Each number is 128 + 24 x the weight over its row's rms, rounded and kept within 0 to 255. Layers, rows and columns count from 0. Numbers have three digits each. The size before them is the row's rms in percent of the matrix's.

# up: layer 2 MLP up, 2048x512, rms 0.114, rows 79-103, columns 0-127
# down: layer 2 MLP down (transposed), 2048x512, rms 0.0565, rows 79-102, columns 0-127
up79 109:131141130096136122108123110135135085139170154094098156187147133138126117104137136094100133129194126073117116115106118123157184132111137111095097119095132154149114124142136103145068164103092096076119099112162162122115145118128135131130195143130178141145147126142131125126151088154127171133129172137129158163161144124153132124064143117130103121140106100128114155118144105125164160148155
down79 110:139148144123106118093102141137122137178157104108141110112131123145103118160146083125105122133111168126163139128134108102133118128107149136141089157108140135067155109070104158120144107142122138099126122091082159126146174154158097125115103125132162145107110106158143108119142164153136145111116116122103114140145105178163114136129118118106096115090147139091163141149164103126092101180126
up80 100:170095116087171099156099148135127135106125160129150156114169109105159118143115161118141155167165166121140095152146123122129101133115117181130138132122157118124139085112154142146094145150071116139127124068108148122126123156158142150105106143084097159124163137115130122145158112141095155136131125129132125146138077158123147067135140137157126132128160133121098091097106100144119119138094
down80 097:147162196156135149140145148114128154144141152136136172074146124120117133169127122125062103192085167138122129124140142204114144199123121174134130112124144127170132119146124134119100061101118108148115128120101101146126139158133124125167181149128094121129141146133153094096126133088118120119123122124100129123138143153097173127143138115107151100108114132162135139138105154107092150168126
up81 101:150138085151186113115133183169124117152126138139111143125146124116091083143166126156122126096137128095103120085089145161107149150138150136108144149039106153100119128113172106146148125157145128132132115143140167131113133123109161137136111129082110132161103132125155118123110135138158131135153142138129147140169072164136184140111107100166146069120139122125118149065135115114106114164084
down81 103:134096134120170081142139110103139147113156126104186092152130109111101143131125120135136181148121093154145136151132107190125173153117154128153156134166120117129103135113121143163155082139159173175118126169120163112194148119133148150144095120120134154124148120139084125146143150137121094128125113159137182143136113110120115141109142132151151112122146170117106085112111138138137127130139
up82 099:104099134091104113093082163135100157115121089127092169119133116125093117096129080102116128175130113116123138103109122113107082133130121175136148128166117118145136078105116137158143171142164111114113156174131156144131162105098113117143116109107114127154117103146123153165131129119103070099091115119145131123127156121106132140141117115138092079145092162136124165076123158088129139114150
down82 091:116117103087164105099087088122143108132112119150151097129104124080144160130100107141125114127145148120161099145124147132155137122107116081152138142067107098124147064096099140106165119173123126104163121131169087157131116097098156158145150148093163138136112121123093164147128139173126118147153092127127105099060123110152166155182126147126095106130167128131116157148107143141114152117146
up83 100:140116112092155165124128110103140126099111149145135098148128129081128114069115103128111141121100095106162114161144123134161100124136169137163121138151132135155134101189099129118136109087121090144143117101116106120184110090147125128127144066149103142134130127166138153155076117094094161112064167166137094093184145123129124120094153088155127134107138132094164093159129143117121137134158
down83 105:059120089150138144153132118112106115145127097107129134152110129148121116148069174114126085132117146138114150082146117147117116150185123165099139131140143120126108110110132139151105153152140099136165129197116122120158144193092128141167118146196117138087147151110157130105103104126103129114126155126170144126114156099110117143126171128082123115136118127172110159170162109120092145117192
up84 100:114141128088124153129096068178146116144148139124106107109122104100138096130121155159106137134171125140136106134095117149114132139124151126103101131122124183163174091132113127111074157130123163155129134159162149121165153070125131138110140109149114100123125142146119100132135166136091088134155172098169109167106110137156161099088124137145109119166128171121103084113167140129136140125123
down84 099:119127125106123112187066145103129127203092076148092158160151113155153145108112129137157118109126116107125124102102129134125138152128114076132133164109137143135137101159141122101177123179119154135093127154146119118085106111121124166129098104152121169149117141152124156137081082103120152179132123075127139163135103122107140100096120072126129142104138147178111149124133144117112129122114
up85 096:171107176121127109116126109146112104117174145175151111111151111143108126117155121147156127130145148110157135119099137101129118171148084119130104105153156141132164139107169098106075117176109132133159117094148157099098115106077089116176150105124127132136118142181131119122156142126167150135145118160139144102143124137144092127112144124103110142135140102127127115175118142105145114140129
down85 089:138123120106080092143133165106105082140137137057122146191121147154155133127132089132137147115159091161082121106141105150087159110117155133150131136133123140150094159185155126121144119140155104106116144167117120087068089119178120094069139174092138156157127173090131117147090082124097118105109115093129116136068147103136165129171104088083148072144121109144122120088135098124092140127141
up86 095:154123128110118141091131139147111134145100150107107113152129157134151130141144194102101150134113153142089203084094108112118105152135112139109147161178167126133111119139172139138082098142166106195097121098136093149111136147152123169151178136149143135141117118172147122118103171148112138093072077137086134113132130148171095127105126098146116169173129124149135133127120178103111122151128
down86 093:169127142141132093119132156088129073135157166137134127132143080129162126096086099120119138066119134145084135137146193154167141084133144124082101118089151152106164144114087180120108105091094143094134136104130135126109102156108108129155116120112154107135115134153148112187179103113182136123156152111123150127095143111078160121122128142124120073063138146159120153111123131129116143129119
up87 089:110183101143128107130125143128134138164117135115103156135148123085126108116153139155140154122126141121111123073146143122135106155150144151153135136136146142147078124108089155107129091133101128172124103138114102105142116101133162112127115155157134088125161163127098148140123166125142113163107106164157094135150124100136122107153088116175170112142155136105185118164151097125135150120137
down87 092:149104137132150154148120114103152142097130139123142136116104132163150144122097104106101131132121145146155115165115159109100148099110169111137145119131113150128114135129124099084130133120104129082160131147091133105168103099107102101108091109161139108151094101135136110106146103142089137085164108135161098140107117101088111130097115167175113116137133125163112081114100131153157129089084
up88 095:126131076114123084134145138138139123116152105148131134112141112168135129133111140125124151107162100161135111117104129109133113111108095174116104115120110149117162145088173105136150124116104158155165075130124134117127093102145158096141101104105150084112109147113140123134134114096147117132144150134096116103167116132135109082161131125121116147114104133110125114064161112148147130140119
down88 096:172145125101123129117136157133105157160177119092113142160134156154154156123139153162124133128132127141087087116049127119135147132156147174151106173113105156114127143111154152127136118132127142127128117089142137125101122146123122133121115121146113130107130127105090124130124152127153139120113152138109122144141121106116149151134111139100110126106114087123131144130128144169122084121169
up89 101:126158148123171145143067101096109151142095155126155069127131123146152147112167118095115149131164119145188155127162126135119109150156165078113140141137074103154104101057104110158162091160093125126143155090058139141135111106141109158108144145100134100129100142119153123135136131104086128122111149119132108147133203093159146119108110157155151153143117119100110121122123107147092114152079
down89 100:159085102109121152129138108109137123126124104135083153096127147136135120138129110124120124167163123156104141161103186167122158120114115095174099133092118111154115127091122165131108122128130102125123127154154121112093125156108172097189140082104137065131128111116156129106115168105086127122131106113105131149143140109126133117169099133178147139108149143139136112126133137124163098158081
up90 095:104126079101144094099113129134131146111110111105145134160074178147176094146159150154135165112097110125129104109169089130148104139105122194108135098140106103158123148147142130136117128148109129146110133087087163107142150119137112162135129143171166133159106118119122116171084180116146169151146167154129125152133146152136135104125094134168142064141141114112109181101165136104133097144146
down90 093:117133113067123147140112111128148098122112144155102110164148127115125122140153180127103163133193125117155125139137115141115147116114123111141123109111091098070118113127121124130136123146129137122149128094092098158147123098101118072158124153086113135095103155092109118131148155139116121164109109157125105135147112117109117148139106107120123079115123113155125058121100094087114148111121
up91 101:091117150135153095154129162136154136132112152137119148173117134136160113180079131170120145103137083121130119116127127116126122104136119087113158109090108112072121124158105120151130105132119124099183172149161155117083141106170109159122135128102104100131166118143093085146119127106127101154141130148122130150124178140131156141111118099089089131167105136142131130118140148138155108130112
down91 098:150122134101157152109134166103134124117127127117138120127161127147121134127119091128097107120165147119117117123146086103124124115101100135134121173110088145148144101131083181147123094186170162146088149148142121117114110143128105146132132151107135128134156114089112136147128098152105098157150094113165124088128114133102101129089105132145154122133143144151158149134154124093125122164132
up92 110:176130133149155162118150135112093192095118104114114098195121128095135159158074139128115134100131131136153132107147115155118085158140117109107134119134119153142148128112162134158114078106117119160147130109123109136108084133142112126161183160154096103113161136135133124111106123082142101092105083133117141148148072138170127104177119136130090124120147123114106131093112157140155082111163
down92 110:118199157109144155116122120123088135125128152087097091129138144141123117130167127106142126119134156079124083144139116180175104154155148158136113131126114221131125146107120118081088171124135099109093135126122133066106121130171130103137139107139104091155135121101150129116147106069125122122113138091154147133154089126115133136128167113173126102111119147161161136131153133163115119116134
up93 104:105099140155145114132138092120135113102140170120146131099088092127161126148121120108129151163109099109199128159118135145107083134149152117128145137107128111127131098140154185139166144131171143166159147187086113110118116111172134109089116154154138148098140110116066155120070125140132115094176104122100154123120127170139132138125121132085167122112151141094101130120142068109104147094125
down93 110:182109154129102163161110094142160110150177135121112129132126130125134107115163156140105117119119133135107077116115102126128121114127140166109101138167113139153143130129097140142089152134107126113143090099131133110117117154123121102122104141119101088139138123112129125148139112103114096163082135105115100136135144136119151122174099145152155114160126129120152148158145148163152116100147
up94 096:129101141155152122127104101117122156142133126117159102145105096087122155107161081119128102135146152129143129158141129096076143123146128127156123133105084146114140169100151128079123101117093153076108137146141134130108121158134113197136083105138140144139137123122112122115160158185119123125101123161098118112107128123075142141128106152101155140135121138137132132132097149138109080149135
down94 098:109145119134138095146133149108112116169109148122112157119132148150170089094119113136115160107154086168092124133113110141145109140126173180137137092115133061127126105141133174114126112140143132105121145122097142106111109078153160095130161155167147110133128163127112088112111121069100079141133147107106123154119168090111152097145119110113109124089191091139141118126168142171124150143137
up95 103:180144119177135158139130121159121112143174135134162151123083171180109112133104135164129111127119181140158120142133125125125117138148148084122156104151121088156117142119149112113166164186093184119147149118122127134162084131109109151132130131132130126116075132133128074155129145177110155144128068117138165120083161120096145148149110122168158131166127157154170137133136146113096134133110
down95 100:103108152152146116126127169147113136166076089172123097161138140105107137151097093121110140132172120106096120148165151127123102127132123146107162087154110120130153133146137112109165144105174090113117148120132112090099090160105138121135171120133131159073135113176160168110157112148145160136139149158120115139116128129115125129122126119149160140140105160103122143135112148113116077129133
up96 105:141101136127114131112156099111158137122127110105127121136114144110136107121126122111134128121108130120141094144102121120152100118128114090131144125125167098133130127105126162082131134128131095130154113116108147140127096151119121153166111109126125080125136148129151102167121108140120130124105139118114123162187124141111131154100121117150156115138125125128093151157140144089136131147146
down96 100:156140184128134150147119140178112140098168132113112107136118109108153140115141134152077142152145119152121069142175158138107101142153127155159123157160111166130095144108143159108175140123115127133138150139156172067137089110138146109122129111128160188126137162156096151135126195076122138116126094117142128085108123151104126126097156121108101088104100136093121099143114121131103154109113
up97 105:142126114155183134142144137142125106137162130144154122133146091108152138088143107113084087102159136102114141122073120105087107177118156122131116125116144140156117138150095169172157204157136174155129119164146162144115098078121146124170113121144097154168141093129145089109132130108086081138120136131128111086094098117148106100153105091172107082119129169128116121135138143107136096121119
down97 102:161145128108089133112159089124144148129120153125113099163165170096115188113158148137121101099092093147114095114139188168115116096127107140097135152145140111161152137133090116140157105150146131130154138137156121160116114139130126079116166174158116103118163126099107167136112136152152135097132138147133146105107124152156161119144112172091131158172111136186154154077150087123106115122084
up98 108:118174140140116103117125155119118117103123184089173124106140131150163172148120158121111130095143168112098124144119136110097121186139168170141139117153135150135122129133129094152150143157118132144125087135090110129151138105095140134144161145158147091137140110105125143111131088153118109164113122113134124075131117054111128124106100146166137083180144138115148124138124108132111148074120
down98 102:101134160090087145111154132178114172139129178105119130107113162114139186123179128079151183118111140131104145116140129151112134130139151097126123134128118147110099104110159126102139143109107137102118133157131130109137102160196091088163120146111134151156108169127113113135106128183147116135159098113068137154137146118107172128143149168108097150127118128129111140136110135115130147103147
up99 107:093135145144110111104089120107142128141100093177105124115087115133130130147113179112113138105103072137115159092090107164144133129104138155105099100107143127097104096125121134150098144100151157117092154085148138111141117124130129118077115126097169134126159121116126080185214097136139090114142107107131126166129153100099147142102166102137118164168128113121156120070085159150156099084193
down99 111:118179135144131118116061129141126126111127098135111174149111097123137149122125154079081120128122132089109158064143108142158130100134155124141127125159100128096097120096130123145124099114145185113116133120125136146175129128120107089145123109116129143142141145166146079137190109172113156107124125110125124146134121126145158122125118104111132121145147120163090104152139155114150127145138
up100 106:131123130129132138101141119137113134193090132141114175092176110151116147111111149124141069082140135101121140101145143171090108078146113107102061146140134134136105131123161113109111143089118189122082124140152118097159131113132144122120071132128124153109148123107159148089128126113123124125097095122148126116152198113131099095158117121117124130124145122144141151091120109097107156137163
down100 110:151128111124144128119071112119102102152143116126118144074129121121142126118142115145128147117124115083118131133098117083125134089127099131122125071139094110120149115109133161147109147159146129157140104116121146101189089068154145071117071128147130142114142153149152132100165085099122129175138118140142151109121092129140111111148150127093125147148114157164092107124113143157111131151148
up101 100:076068142108149129119161118098182172115128104130141180093125163111083155109095128141181170131124163132152173094089119161119093108164158152118115119122123076141141115115110134160146148117088154139126155146117099117089135126067163139099134078140075111117134155119082164141140119093110176135101129122111144081131128139129133104096099125177115174147119148121101115157139130127149153133128
down101 105:117144124145130165118142147156109136162108149115136116157156154134113139133110109111130120082097144103130116144144078170134117121140083093120112082120134133126174094126172143137093099129117144103117142129148132123116152097136137109119112156139173107105164126093131101120112084103119079139143135150154091153081137098097132123128129147098113166148095130125135114086168113123151162109166
up102 104:118095118146113149174167097124131097167149145091115137115116093109176139123109089174074110126128091100136109115126129142166134120145141151102132145103150141116168149131097140130143168071097105123098144128104121110070124134126136099126177105153133141110115153168087142111152136142151149129172145113089119128196102132165155140127129080086119140121179118146131157116140151142113134130138
down102 103:138145165104105070122147116112142134129135131132102096135097122137164100155138136142138093163106160103121113113148142123107125139155141167128103141122125126106137139158140137118084083121145118110137151180112126104103082129089113111136091138130189148130101132136140098144138138095121116114118122077128174125131125103132151106093153152123157154132152090080148164141112102120091105128140
up103 097:160143096104171124105136123122113101081081126091110103100145077129056106073118140128091117083142141107098110183096124112131113130163110153162091178118116165111137110139102124185139126131134122116145134173141126130107144130141152147137138134148147115118113129162182104156132155162116145137093129124147126110084113120138155111124154181162123147085138107155127133153133151145152122094110